Part of a small language model's weights: no biases in attention or MLP, a variant of Adam for these matrices.
Each number is 500 + 25 x the weight over its row's rms, rounded and kept within 0 to 999. Layers, rows and columns count from 0. Numbers have three digits each. The size before them is the row's rms in percent of the matrix's.

# layer 6 MLP down, 640x2560, rms 0.0331, rows 0-410, columns 288-319
101:487475446516491511500466519535459536503481465518478521505521475488506526543531458492465509496496
091:477506475506481503499497464524539521490513508481499554484508502476486511504521492510479475473461
099:478492475505509520479498522496473540526525486460516489468474507483436513462501517514516444517524
093:464500526509527504482524539502558490492494538480489497478494460522478472494501528527510503519522
097:489489536499530513473527498489494489472489489580504485495533508520495509483525508515495559495473
104:462536440470511533485475501473463472456511536453425488486508542467519468513457535479511498498486
103:492490478494486523521532463482494565495533512509487503520529501512495476513459492470519516524515
107:483510498507491533522482494472514523522557488487468515500471498487493500463455490509466499518491
101:459554501509539512514471520523485451439553516479512503492524457496502497528555507520478545508532
089:455532486518511529490542478526502493547494530533506515479508555463474494471503500492521504452476
094:513518489488499467495520491517524469497471524511512506509493504464488527521496502555480442498533
099:483524506519460532505482477491504497516507478496519515536452518489472507477418490528474545517485
096:418469503446506514501472528511471524486483475489479547516520486518518533486445504555507521523478
155:479459491489470508506500511490491459523500520465509465485482476443479497502545470523453505482510
097:529497509473498500497495479495498522521489488541474484497536533491532495491544509489489480526484
093:483499517498454537494546499492474487523480491525479512535502497453560499521564493457510558528449
096:507474523510470538445534491494522481507504506489516460535480510480471524477489497499486499500524
097:471449478466522548549515502522482505501529438538493509484495555520533472529504516535485498529513
109:526505520565474502472504478473491486498537501486531508539493512484503522485499507551503520479494
095:485514491449502489530535543495524507498489473503501472453476462472505489492487535517497485498474
097:524499472526486517502492489501515494484490478462475501515491507514505496509465520493491490474483
099:484540501480527497485541529497485497489498530512492510508508486454504524545464511530515501511520
107:525520518489489444499449524536476496463503490502460533564513459517477501540507504495465505489550
103:488482491497544499508522468521511456463479536456527466520491522469474512510501476475516502494498
092:503480486492497503531510507503456481492507468481500504484527499499489485492480487496498466462547
097:475484488523498500496536508514512482487476470489484505504525511490507439520472469514504489505474
098:472489524493509543497486470505509505520478447541463488488534484572504544477523500501508480525489
136:489495523495455507480497456458519470495506491503500477470471520425504446517478465490505491394516
102:501420461513457508526489455463511503510504534520553490497465512503500515506522487523484548492553
103:482496452484474457490504476497491498516484481502493502477445534476478461479479515513526518517521
100:503430495504496491511531518527497498463540436487442469483491516474434493505468495510515487482529
098:498510498479537505507519507473499533506524520512499489535510491493518495502518524508528491520506
098:497522472496478412501465505460502470499494508465520505513508515517478463489504527452491552484513
100:528480439492499518473534482490485512507484499455526512503512493495502532500513493472523468516500
100:471505500461512520520491460475514486476449503512516514488523503508485526508530539527465474526489
099:465507512493516498499447521512535516483478470507507495513501527483468513491526495505478508479523
100:528506506506507505518523530490489473485469520489503554504498513512495521489483534482529530484548
100:487548451507529494515500501508492528505517519490510502508501446494455511538448501486498509504523
099:474488509483500494530513518522446511491455503529496494502519467461491471516535533496511529494459
094:506544522489505492494519503460527451470528540482473503470491463512486467507488492485480474493486
101:496500464499521554501520496506503545517460465526534476493519543439543495507517525485526503497510
097:492527503473528518477521492515539520533489487523537470503512492497520497556444520509526516489502
107:520483483498498485538486485532484501490483512502549534497527474480487500503537485535528461502498
101:487567521471514535509532506489488499499490551541507488515499460482529483534482500512476511502501
093:503503497519474460511495516525509491485468508512493523488481492507532476510500431535506509500514
096:531498469496517546493491501498503490513457469526527502497517500516506486473471495506513518490554
098:485529488496529476532492492515469520486510531466490507503537497507492508468534488479474480525556
101:499497514504515502511516519471517495491511479475522489484539512488480470479491465497537460492498
096:524524491488469497495504537507455524490479528469464485493535488489509511488500453535512449506519
096:464497478514480513508502513485515473508521538512496480497490498522497489512477465485517525488485
104:512474555541514545540463471500521475501482498507490502532504529522495501486513511508517497479536
091:467493473464486515495502509502482459518524460511479519501493505539494498499426531502498511479533
093:535519467477481513508503499481504486506496514531551487500483512488493522508525524458469513476528
095:522506492530528481487524476481477510511555481449527569492504504500508498548458498570493468492469
092:515494509458500499491479540480478485476492499490514495519479525535473496488502511481515496494492
096:472498479496489511509486532518508493528538486476516545521533469485440477522540485508465461515521
089:507498506441507492491477480506520538487562499508456470506500505498476487482489512492518478506498
095:495492469461532485489498501550497533493512511512503512532491458462484495507513506518503495498488
089:505528537495526483466491518532517523493473501477505480499487484485502492530467495482505525497481
100:467496448528516494532503528531541534497511552512513491545524534516538499494484506500508488503490
094:516497498552522476489446476506480514502510472504467445478504467513502498498518514485470502518481
093:509486534543503476498529491532482474489483502460488493493495484485500511475497526588501548492525
099:483496522558510423468503518517515509485526499468492475458502484510456513498505477499480531480478
096:524500503497525484491491478506460507495493476421494430497524497502463522510528515527481485524534
099:480474500495517476515431537491492494493523458515473542496462534531464508486529446499514510502539
103:493464535516466489542498448449481485481458516540485462497508520496479474509517486495520480529492
104:499514552474479557520526461485544483493531496486491504495485487468516513525503493495515497506506
097:490471488488498487486508476479489513497480493462496533503468476494465495537500496509500511489482
221:526541513502572498502513526520537519515488523508499528504522520548528519518501555494553505532472
099:514501537496489505543510493474512479507481504520520519535498472508551500463506480559530504509459
107:487539505466532538496482496536491467501487503510493517494496513510468537504500503463493492514514
093:532515466480500458521490545542470468514481466526481467527502561508476516473452522526448469489531
088:492507528524470512482479498498499491544497484464457503529510499503506480509509496533518473481508
102:483498508458494462481466535546464465494529485492488537488533500516472491538535518499530498511470
097:480501463534511498509522502528464521472535561493475509474506479491488458518488460504466484522505
095:480493485527510519534524501525498510510483505519459503493502481504539487514461498520482529482542
097:534511541500497523537470551486528478516492491542520491552524466498536503509494475514504528438501
099:528506497480514479511496522466512495471486495512511476517519482499535461459522517494532488527487
106:473515514506496481510499431535530499466494475540478496498519492520514475506532495523490474494516
092:508466486508499560500487545502481493503463506499447492557482504513461488532508511501507509458501
097:478533511506496504509500494482456480491464474513487529481491511500523490519504517493505520569493
088:447507489484466501512511487511520528547530530471545525532505474465537526493522495542496511524504
099:495491530477515499494481528520472501533499473492485535483509478482514507479484482478514525509510
108:493441482502491546518528417509491520491499473483489509491498546536499473492517509479517451505483
097:462474546506510528509540507522499538464470525473459518479469528467506492522534551480455525486504
099:517556517482498512500534503496467486484527528432484475518533492495505479497508501520515494515477
104:492507502499439466488557454478476517487477478490520530508487532504465513480467442505526510505470
107:529488501511509478485479486526538494474524474487506507496511458507507510479512463496498526510504
101:521505548537537479485484505502513513516460539462537542512487469491511512507445535496479470482573
105:522519491574455536484491499481523485472512485532518512523504491486495502490530473493477464490467
100:495562535502540509482524522500514522449511495523465524516515480519500520503529513505529499517524
100:489528504488525505482541499563492504494506515491506497518468497508467514493503512499521499500490
100:543502525470514487479460515525493482500481512454527531461488441483467457489470481503480490506521
095:520501515502511458455517489491531484503505489483497502493461466504483507520507462535510464489481
092:499510523474499496480532458443529504458519470535517479501530502560485497530498457494524426538491
098:511490527507496514441492513500557478489510481462533488480510453503469464515525478552536519506516
097:534471517479501452479488533505498507468471487462524433494551509476516480486507502528510479482496
088:464448493495515444538535523531491485511502507508530496473494507519435471529471475487494490512549
094:491530495512505527482532508504537483514562506491530507534483493539530488470508503504513468507541
090:462478525510498541488510481517498485455536505503509546488504496485496487503509484500494543510508
101:535480519500509503512513474501482492525508515506467486506490462467482545531529537509512510523535
094:514513510519471524514430512464542488535516456478508498503458497510519499531558523485510487471550
101:502499482517500496491537527494476486528543534501474489523498485448494496518492502470500496503517
097:495474482528523464468505512513452451506493506502454461499490472521505483473517475473521508572488
089:486510460524483457502541493483528468493540520446540507506514460557501495442493505508552478500494
094:506498509532511481495539495486502487477504518525470483535527434454486488521547479540529499500492
103:524519491481515501486500548556507484503472506498494541518502478496531541529501470524497495497500
094:514523506519474503511493497468501508549473418476503492512530534513506507464478510499450487507479
101:443525521524488474520495499543521488536508480441513474494506464513500461459492454526505500507536
103:534492527478474478498428539512506522505485487483508539491504485506462475503529519480499492507487
103:479493534473494494524517481520516465443520550522533529522515455517494480508512459489467510494502
082:447535502513507535507472507464511486497532508485484524494490491462494512501474503508497524458494
098:562474512551518459509491534511460507540485485534484543555513495503497520505527492533460496484520
103:444470514510478487495474496485486442507460471510522516506523490476482470515490509510533517486488
096:508490524499493520499505480495542467476498528519508496487528486480513538523488459509482488497506
098:469499478485518492474485496531514495479500526496509486529438524463476487510469499458486475482517
105:496490438549492515503495474530475487527454547521544502490481535541519474456422475508495481524512
107:491482465515508501520519512468531479518529509488505497480471503520514515487539451527503508475460
101:494522485479479521500496516516477520500493458511552510542498489497491506496507519526495512487555
097:502516511478467510528503516467493524533472550546469505494508516507493474474498511500511519522477
097:438515523500488507510479505501470487490484499463496518514510501516501488544500467480476483523450
100:510487506518516494521498522474452549495539475480539486438507520512500500487471487544501525490462
100:476493479496502489505461504520506477478492504565524518451498468466510510502551496453513480489493
098:540502511500496501478517525531523521518516492501487499445492483541536473499451510491541473524520
100:493479487461545460519594524511521510501486502496556529493500536488497488479485526497494476517470
093:461487516494508492517479493487479509543502489440524511532475530465505507509519501479524489523480
097:480529516476535488492498504494503564472487484489535506518499495460487546468503503503529517502527
096:549511504483510497501501482478516491476492512499498529480489510471496464493503542493474507480500
093:509527465502505414542449530512529461501488488466517471469492473446486541501470517542504492468493
095:515496502497508477467508509490549499503492481502520478484483477517469443476518517475468479474504
097:459522544511487499526508510499509491500536517535489547532501535495511515474456530519494429487482
103:523512478535523480512560500544505512464458487503497538511464519489541503495531520491501485492486
086:458537488514499493508503474525510535473505476515511555486527470472503528525516493555502477505498
102:474499510555498504451427500503555464496534514464491500491487542492527481505498528542494488506475
106:544429548511434490470502464439479499526538493510501511484449483526504515481522446470503471451503
088:489486526466529504519495493500504475534497502523491491511541522519469483539471513498496517534541
096:538509505537517527519446521499487469521494485513470460509454529504528541454517497511524544473521
107:510484503519498531492518522465507493544470500452516510496480492520495509522502468467508532525512
103:523503504529530484490507506523501501506474536482493492562542438501492483481526480474516510510515
094:499515537476505504506475497505532466450505449478523504492560453509459540523531490505513558511525
114:484481532497464512509486474477502485507513549502514502466504491474508509498487525466502452522460
087:474535523476491555467539487445483474482500515487473516517491532469530578496479500513547491515507
095:505514537518487483480484542510523497482507470516502536567506513477506500516480505482490500507503
097:504490486462494489526514492489473456528496556494522558474466480459487498502454493477525592514499
105:508497479486563491506524526482512494488503516509524512475460480502512486517463566527547492521521
098:480506473474520477498528475492506460538523483508460440514474509519494500480489499477500510530511
102:528519484469484485487446476470472506486497495530505503520506496552466498488530523514463564478478
095:446526484481500525547450482465500507494511508489507481452488495469544497504443502498486500521529
102:537449510487489492555483521488472524516468461488428481523488513501493448496498508509495503534462
096:509489526451546537471497469511482470511459496534533486486508479510551484503499496533506506469521
103:512516476501475498506513514511476519528514480509549504527530507481501542475532537542508534495515
098:495489493505524503542489488522453509448461486492508503524481503498484499469504489518495527524453
099:494532481475487466523475447501502477456462533464498517488501487517498506499525491470451443510497
090:497491491547504504520553494484451476532491502487527498496526503509491528523497469546504463536539
093:464510464453512457496500509522473500424487492519545469523530487505464471501479489495500517468500
103:495526498483508477507476486486501515535505482506485527492501489493508495488503519484472551507477
092:511488459491483517515517456496508505487508523503472498493518510521508515543530480477514492482481
100:511514507534479485502536468484481514470485501493473432457534514514468482497505521495512502476493
095:568503476542507516494484556541514518506521500517534488511524524497496514497546506512523520501482
099:487482518476473523522510492463491500469432476497510498490506501518496488490423504457479509511497
095:503472454486487492507482538523523472514542477470514511501507474520497514533470467544472498489503
101:480476497536518524469483488509501517461532532508502481488485501504469525505491505482473497486494
098:455444492492517474495515511509518463510518492465499512532499544502505517499516491491519441471544
098:477507494529505473492557521481481513550495502453505482510492518457510510471442491458518499490549
090:466486499518495503491501518501484523481491488529555467513489518488484556500519509501508480492494
096:493520530506497522481506510520533469502497502480557523524511475455467479522515542488508545498497
096:540525510521508502527533484512497464557477533482505522520480510491474478537478491468481451494535
101:505499522508525523502517472508520506456504495505531463458564502520528505534484506510520494527473
088:530520506479503529515515517502464543480520502505564530509498546464530474447513484526522553516497
107:491510520515510544485473528520479511474525522531526546509529508479464507503502482481472463494526
110:486490468512493490489466442510496488478494489480485493482470486483500479471483519512500496457496
100:491515486498502474480517513496487449483520521520476485515508513459491520482486485517511466487528
094:527539503487501560460474554509515514496487492522506507467509511510455461504415547440507534482480
101:490502444454478522467486505496520499492529482544499479522486545549548532544476465533472511508540
103:470538511483503500539475513487506477479474507489499500516522514474472499465497517493508491486513
096:434534502466510487514481497479517514482517502521492469500496451507525511491507536491479450477487
096:491506509466510513520516523477494511456540550479485535491531502472534495542487486564513535531507
094:488479499493503480476484484490484463455507468509465516489475478461490510486476489485500425512480
101:495502506488521475496534513481486553462511496515515505484459537473501489517505499495505501526458
098:484533483463500481527544475496490481505495473488524533515512444487507527520495498493484500521490
099:496478510460517502448512534501451510470504558520509475474553537486546490497526486504485506520483
095:499512516469441495482468503482495559493479487472463521530503502527451477496505474462493494492446
100:509529496492511485521477526509487571485486507521486479495494476526551494504501523476546542510513
100:488518462521508464517490468545512473467533433516497493473488502506499520489533489498525513490501
096:477482542546491469529547455516509501461523505539532499453490506516480493480488503474489485486522
100:519488528531493529494486486478502483489486504474489478509509513484493490519484493506502510491464
133:508518515466491500508483516525505494505499535526512512522541483516472523530527540492488512551520
103:489485547489467531510463489515485477485503534483533519527497482500514440464514455501479504511512
101:496479500533501469493518503512465519511512516498508513483507501507512492504523489508486558518487
093:478536528512477503513478495508536497500453491535496469484486475522508536529498488469413517419518
098:493518509523496490460482485485479496492496506499530549484523521494545522492500482518506522501515
101:472519489451515529569498520476477521505489517467484497521503462520492499494504547514486519489512
101:467506497516510475490512490502556471520503492553527459523446516538517489478458498534470507473501
101:564535557512493514508486493529544527501474495531479488512521509479509510502532497504516491503488
096:509478530473482498540555516489502521516512471447497507476438488462498499478488476475504505495445
095:450527496521505483475473514523494482524450466517506492500495513514519489500489513530504491506529
097:507472520489508487503500499467519509497503509483512508471485525541516495503533504512500480517495
106:472500528553501529466473536525462531485526453478467514493516487524476514498458498514514525523468
104:461483529546535497464482468512501492482505484518466495486463510511472500484492557468499497524513
091:494478503522554531476493506496522433458502522493453492486499490522538525522486513429502536498539
101:479480512469504471454529464505489499484515545512488505479467522548512460490489483552490552507516
097:484499509494442516502482519508481502482462532531516488543577517519521523493504458461487482480546
094:437497453479498469472491459483521515481503552501480551500512536521498462496502501498503450507501
094:498459505486513479513496489491489475493490469494531469482491495489496501484524478508506487539562
100:478511524508502471490511490487526469453489524466521462505512427477528532512503489490502509505567
098:503536549446489540509503488550461521492480452498522533539482525504485503522518486473501549476475
107:556470513543516508505505412479496493520483499520522518507494512484496520506480411507507433524489
101:495503475482522548522443522514511504485485524538481482496476536504498493484482500491511455507487
097:539504532533489486483484481516514506549512501502499533463533467464464483523478512490481516480489
101:495476504539508539548493466475498499490530499540489492525503474517483500485503507544522499514477
098:495517515522544538548502460490496511489444492497519517498505508490507484463537493482500507509507
095:497500460479498469528491526520472488500495496494523467498496553514482534465482512527506495493467
101:491560466468478524476492481535493506484494527504508506523522493491523527516509499511471494503530
139:490468475482476519488497528486494459510495516497511467517525476421474453512510485494465505417520
098:557518510517455492499469505480481504506499463451469533548489464484499516493484466511465494497452
100:475499494509568456497505517511493493440497508477499485484512441462513524546500482500491539515534
092:491541507487500475460483526470449535441494478513492495546502499487526493482485492494501486528502
096:479478493510464504514514529541480489470515494522502476501465467520517484530458516500473544512570
098:509507509493515511475509433479489556539509527544474475507483507504493514497469513468479485458492
098:499514484545509490524533493489518479552509506490488529480505478479475497479525490461529462511559
098:482486554536514559544514489486465551528503484498483496509510518496477524476525516515509501508524
101:518474455534502539514533483501515505520530484543477491494517543476527489536531480510513502518479
099:514506503488496477493481485525509529463524516522494451528518506485499538536522494436508504512454
095:517491465476508464505496510492500506477536450471484461447494471517503488530500517505536552461485
097:457517505508500519527514519496502487514485490484483526499573468502512489492481534528514454529550
097:520496507528502490497497501494507489494449541563534530512554515542494478492514520546497478530495
095:509493501532482464473490518495482478533459451453520450512456533526502469479546477522501495476485
098:523498496485514495475480514514452532494445517482511487469501505524500491475552520518491478482468
094:450524511471514509484487528521499463499487491507473471513501465501488492474482495511465534538479
103:506493559521527493502543556500510487455475489498527527525469501471516447567527528470534487516496
092:494502487456461466512464505476570510513508501506502474473496481467523472503494513483485465486507
096:506484450504531483468480500504559504486508488499484544528500523554444466524490464529522517474538
101:474461458481488498484512501495515480538448470558461494467460507502511472492457469460488550490489
092:495521514510513497523496479470499512492525499494570532511478499480514460518480502528467488502448
103:457504552451529551470508524511505501472476483523520546526485490507476485556569497491499531520472
090:479483464547510501513493444515495521454521495515481523472540510469487486479493482543467503467488
096:517471534526479530506493480506555474488531515479476513483505550521525523516532520547483509511499
092:501530535503505515467516530465516498530486511563456504495537526515469507483497479452491482476478
201:474475483523433503499484491485459503481506466493507472497484508445485473475503461489438517462514
094:494479513539505480462507510533475485514475480544485472500524493502492516531489499462490498484507
098:526527449524501542490514522485514480529437479480519505498540498505479487508473486528504456523494
104:545499537511505529518484496528538532522535467507508539527504543467504483489514504497495526469474
133:478462485476453479499506509503426471469517474514492468526495478484504502476513464467462474442518
097:494485468489506483493478500456498435506540498517514529532511510506469502486478495471479515521525
097:530535450551527486513494449505527458487469500501515513551514493507433441543482515486511497557496
095:454508473521491494554510524498511512499458490513521489513477521510508486499554491496551476506496
088:467507464531533520481487503502478480465482560535522547486530530494476465495534485487514506488498
091:506467496555501535517504510494461495480490538496455514505524498514508490483506499524542455509494
101:489487491526507509482529520511522491517492521505488509475517495497496483492463429477480495510485
097:529498480502520477541457488474515500557461502558496478458493538518507518551499550484516532478498
100:511477503500501480502534445483488487493509539482533481529474482543478548453489487496480484505457
094:459491464469484484498524507507486551520483517518513506514514523485533457514502460472482535528489
096:486467485494509521501536541522490502500495522487486507504500539523521502499527558504477521476456
100:558519499487465515494457475478505559473454504502484502447479534490510504462506492502517472542515
100:513503534511514483487507498477546452486527513507508505469495531492501449551517514519475493500555
100:473494504535491519503543496495469486506516479500478507511500502501433523506477503502512517527495
095:492532527474503491448511541487514515514503509484497500488448494485506489536493503490480500503532
099:512526511464520472490528519497497472497546557476521505491503495482548444466525517525507488485507
098:485505451544516497527502507474473520505474513486540480521522504454533534516472501518527503498530
092:462482475541478504510532530479506498473467504465482497471475508493520526441506463504491448512471
104:490476467474498487504467509483488473481540503509497517513480485502483509449478472464485534539461
085:511491462509461501522510500510476481501557470480496453498562497527498511481544529536478481481514
095:459478489532500501498453475523561467522471479492507517492492473492501504508509540478513506518499
105:512478491502507483484519520527508547504499484469531467518543576490508490488516482466506465524489
105:446496503442505523516514539507513503490515504475524492490520491515463492550476486520468567506487
097:495493492528532510532488505499507500493459541494507462505507500499518524438525492496517499488537
099:491509509537459437478501473496466479471509534446499478530530482491561469509527489529495534525525
100:504562448524501524511469480572479504506489487493521493501509516509525493546496486484526462517560
102:490488479525493489508443470459512544474499530498431520496525543485443516480440486534522537477454
100:498485530487499542460526527485522471498480509523478498491446457498463547479483494514523489502525
095:474487501484461495447484508490477513474529512450488468534513490488494514515456434496497514472512
103:479498490495502498548465536480512518490491490497535570498530482484477466500525508501530532508525
098:447488498503453474487474478479468503536472516523523519513500476472479530517497510467505475494464
096:527489475505479488509498466459513508521523534508447506458460490483473506471524449527488459477502
101:473500530491486502448459484490520485474536479500487496541454521495467515496527521521476484480485
098:488510521484513515498498556484496541506529477489500524543535524509527513516481478477427471488498
099:516498511504476440513485536503468531527439464506475514496526480520439480490507502492496524496506
099:498560482486511497482526527495521530519470535502493512534491525498465549512487485520509510500506
100:505540511481500531500519498511510502497528499521482535531495530494484536553482509484499512523505
104:493467500479531529519488484515481513486464519510508533549496486469477484496493493452510536489473
097:479492498464510479486532501498497493523504553501538502511529528490494477478550447502478551446506
099:531466514475475474513549451472515516503525514506506545476510509491507495535483479524507498464492
092:499507468495500515524454499529497544505526477545501517505509500526507457505507517524532530484505
100:534477528523535509510481504520516498472510495474499511481480485479473490502489510513466504554515
102:505533496485476541503497454472550482552485482480496529473484484469536486516452538472526521488501
100:492486465541467490495461511493492513506482499501520523504505536495485527517514492489501505461503
101:491496481497502489519516483504526517478478507518551527483521507479479513523504543538546510499457
102:519476495509543507462541487487468509515497509502490506509486532443541501533531433500535482530478
095:512502507490508501485505478536535501495485491491537510486524547543483485490523481487535524487534
100:482484447462461475500516505502526478511481504524497483520508486491478518499461486535520476499479
097:515532531503502493509489529470516510490538515478487523524501495511560476462480496503497505525508
104:497479513526488522531491497467483477480522505489496531509519492493470523502450512500525492487507
099:540494516466522542503524480508489504459514509528515496477526494512527479507479537500488444468511
100:507492505522508543469490532504495497482526535464504500541494466505498522496457520492500469516506
103:485487534501517483524502430521489446533500488510491522498475497531464509513533491489518504490507
101:487516517499513478498522518481492510499474483479542484529502480486526511504541509530531434533495
099:455523507503506517513497473464537500495494545502491531489499478504487549504511491527502531452495
123:529518510516520513499502495521519482515522513510511487510496553633513494516534522541524492516495
108:494486522536472483492461492516549483537505489498542485502500530505472517486513507469547553540525
098:476500502495545467518511464528504529544526501474501515516512517484523497485516512502489501513528
097:555489512523519572493502516507542498493520471504534483447478498502516451533459502528532503498484
104:484518486497509507510484548466485470513486469509501480489530505499477477505542523497549468485508
099:508483529483489491469513483441476498540506486512507482515497504485505495544493454490518515529510
093:524495542451521502514449492509509533492487494528511528481480500506481491504446513484518511498497
097:516543508509526498523517453513468489529480480515470502549543517486533512477512499485509428496517
102:521537535491488536462504493536524494529527461430507535534493469494485505472471468520495519512531
098:506505488505510517516488520512525484501489500489445519508520494515502500527468515506470496503500
094:481496501503526462534517514505522493511526504513492471522523526511477509504510485504479498510509
100:492492524542505499558464511490512458509520457524495569490485509482435496500540483511473472504528
111:481481510557514494462486518507498525470502503457477465481477497526517475495514504508477523475477
101:487463544521488518497505483446541490482547477475513533490462520498496484508445463493499535455507
099:505491480473465520495463512487535477496515539542541491509501532493474465483519477469523446511518
093:500549562497478506533506507483518526496542536495477489531522486502486475541501538522489552528478
096:499519492464508567509509486468483515451532459508507490529501520496468484489494487513490512499507
099:458534481502494535480516484520498549504472508487465506443480516493562504499528491511480494510474
089:522485503527509468490502479500514539485522459525485475457511480490481528509504512579468550467510
095:525479479510509502544495490513510488498534487482479509501454513511533517523487503539518508522480
103:491479495508541512549476497496487469465456515519499493528515453491512514519472506530522488485507
097:506506546504480483499474527543466497497423516477466531495509508487506540486485508513529487531482
102:530524477469490518552519558486522518565485482517533518509475442488507521522482502512450493504546
099:540493501495489510519500554541530525545455507519472516536460488486501509496486517454529497519496
103:533495528480533509571452505505514497457511527484488478460503526519475532487455482501521486525467
098:504534491494523519532468508506511480502464502468567517481460452496497482525476479514468461449557
097:538514480463489519502457505517496495529545447425501508543484474515479512415466555459498488530495
101:467496466499482483467513481534476526534514461504503473481470471496500523519451464516488483468532
089:469543503480518504491501535494486516512490481527484481523516495505482528457508465476534503509488
087:487473484479536452521507526527517500445511532534525537505517482448476456492504506554477510425471
091:510523471561498514518495482514513528543480520502469517523494495482491495498486466427475511491510
104:501466489592477509559531511503504501548529518550495493491530546534498508509508520482497501541484
098:496490483527489485492492501495509489528497467510502480518429502461475515531529501533485466489472
098:503478507473470483457500470484485517498516462514535504481489491510514489489535488521463525536506
092:479523486481499522539507514501485516487492488474525537515507509438476509466470523480485456494529
114:511500522443521487514500500498510492477486529521496455491517521566466516510491514499494487490503
100:530503496479484471490482483475516453505463471512473509519484488503514458480507524516520503497521
100:490534548461465498489529474478518500529511446508472487527489512489475514516543480517496465504485
093:466482486499525494498581501510476467521495523503478476524482486486476483511498490501499533519510
095:498514514536487476427477516499540500524494494539476532503476474504559460532499462483534501539532
093:528476489475510512438432527526510516531514529495503521506496512503493520514500522511537453481531
092:462492534476507535506535510509523479493529525475477527502497508521467508516500483521519499478496
092:523500504515483509497505500534548503511503508491531502505510456534551532524497497543502549526521
098:504484513500492515471493480515499528516481498476530535520495490450508480501512494502507525513472
098:485512481502454474505461499506463533497514495543512485470484480509490505498499506502472522471461
103:502465488527497535506506478465526513535525499534488516468514527513538494494474425520492582473493
094:497514486505495500486483525485527467525512516523537578508514459491517493503485503514487530474496
104:528502504546502548496537521540517525475545511476525508507546493511477522509526417548552503543483
092:550476499514477495483504495511513472465544494520514507480508509474481473484482489425490548495518
102:510481458524494534520500459492518497504517500509486489482494512514502513461479476516475530488521
100:430516501496520494521487499509495463487542547496509489459467461482543483481503458525518475461478
102:461521511518498497517515498538504471518519442527474503523467457489519500483509549517503527509544
099:530471474523514510498460507502541495497487505394499510510510512523464470474502480501483532530476
101:476515541524484507517516506458496551540519442502496504517513507476501463515497472486510492469447
099:528485479516509499468479490464489458490495503514511529478454505496520496520513523498475444515535
101:467517475478484497553511493452496464518527462509488496517455500506507512535484528535467520519532
096:510473506500511489454464514478521489448505514492504456482535527523559484445522492489515455519473
097:515532470478526512498495500503503509477503489513497539505498540511476481456440474498480530463496
091:510504544460509494489493510476463497533492518511462537511462520511469491482465502495528489481489
093:553503550496469487541473545488516454491496508485497488514468509506522475493491526493496504515523
101:481536560458509494480535454502495474515489504498471539515532488511494489513540512506497492477510
100:505503515539514450479497459514534504490512534494493494539520503499510479538458485522484430496471
097:498488487473514524484468527497487515514508523470534505506494500516511481533513463484499524481496
103:471445529530521476513484530533545487505481478529583497485492492551471472516448510500512517509483
100:495447505575564483506520481500483481462515496542527470490501524498497540500490482496470451488501
103:477479489476514546474486484490477530529467456524450513527501519536533524515497478511502507470480
101:469479479509462506469529532474485461557506504494511509470518482484499495484499505481484495463515
102:506489489514493520521419499506498463520498496530510480477481510461514491521486467523512475500529
100:483514501469510505493465518520491514464525541465442533504476497526480447562506520457505529520540
091:511521473527493513514495487505502503457527548520479524490519490494513489519531502494496518507481
098:466496478534500485509480466477491514496475491513506477486546544517505523506486510520488479530546
094:533487485458470533496555515500519517482517521495513484465542465518553534513537503497469496539529
104:515492510475537537459509506462504549470522497485491488476522513499504487525478504511494548482479
104:515511495492483504484494517547479525527480501508472525555503509485471499516498458510442476479557
099:527467485491504483513473501519490500516512503494497500505476517478497508506538491470508501495460
099:495480487549488517517484494496517484516512476543500473501481513509472488494511512470502489499540
100:465491490470513448528517486548484505491495483537542508528504433478516526481521505524483493486529
096:510529496531524458508472501507507534526524509441501536514507468496528464497452473503493467522464
181:478563498526462497503505459497472523491490491483501487498467503448502501492527447514489444453493
103:511477540528499516515517500490474481496470507500492500473492525487529470455507533463492498496482
099:535528486493499495444526515519486464510482534539510482479532527500510510513497506523473505521507
102:501499503477520542521498499471534466492505493574481515499493556551483549514485510516539517502499
098:455500474509501510509498497490488530519535469501511489505489495509506508508458509534466516499447
099:470532495489505495491488497467496465488528542489471507496486477468518493518473512496469524457526
089:482509515516482461522516527486506465486479515495483483523490454458468487494502468479533509491529
096:502472492518506485485477546486495465532511462551455503522483544530537539493450530511531485555505
094:487528536474560518554470494486499525499506497449500510505456513518502479517496461523477512486510
100:487503515481531521500563531512501489489477495518459469477520514485500491479488515527502468517525
100:515546496456513506473453548454502542455506513480488511483497475536461530530501478492486539479450
097:492495503512493513484487493534488511556549508521516534510507451475517484536511487468482449509465
091:510489473573493478487500480486500471495497540553492491483488496451488464567530514504489490457518
100:488474548522511531475513524504489499535521481544450479538486516459553484503524501489491505514531
087:461453541468521450499535510484519488477537503531535522494486492520507480537489500485490488481483
096:478471481478480466479485502538506487463566525457505499516506511478443506495525486503489497474503
103:528469491462531494499528490526506475457527504502509448523527534479480449530484469475479515507507
102:521484535489518551457511515470476558463551505534505496488490517491510529490510519396510493501511
099:511534514448498479471514526517487518500482517558500544514503505504539538518499454491484478515484
094:511525481477469536517538473522485484510490485517492491516515483495479492493494500524494556532515
101:469484502467520449553475488521503518473430509489493489489490489487488507537481467496514489527524
108:474489510463514512485464497474486503495522531495510565510517469471508536541498497491515562540497
100:497486518492505496472543527517478487471503518514521485477492484496513527470539488475518500489462
099:512508515441509479484521488505536504490503490506521508485492501495512488575521519455502522513477
097:508518462525496482521499477503486534476506495463505509480497517483529502456474486492529486536439
101:498529513493492499483503492554523484542466464534525500500494449501474523511490490497488514476499
099:504532510502483495471446494522520519515506516480485483520482486519443524508504524482467524514483
093:470526531529473473539495510506463429508477508482510547524510509521493504465495507492516537499531
104:504551437496486541484468514508492497507487452486492479474500526484502502472430439470514479498507
098:440499502532487514480491519504481512533504487513479463467495508464493532480477520491525470525478
099:464469516496497527552511504500570530501487495484519513493514510503552504480545500501503478480529
088:504495472499519491529556522447471484486511491454525512482516489482515471470457459485527511479515
103:508493517502509511508475452486511500506484482471472482485493504502531503477511511469542537526519
103:454471481499488511512487505484467522478497540492466481505534511481492498512494484569462467475523
099:507486478517536522500483507505550497486526506481535443510495543541515489474460474502515497480504
089:492523490481502513474489499507496497479492532513465487493530491468516532494519511524520538514542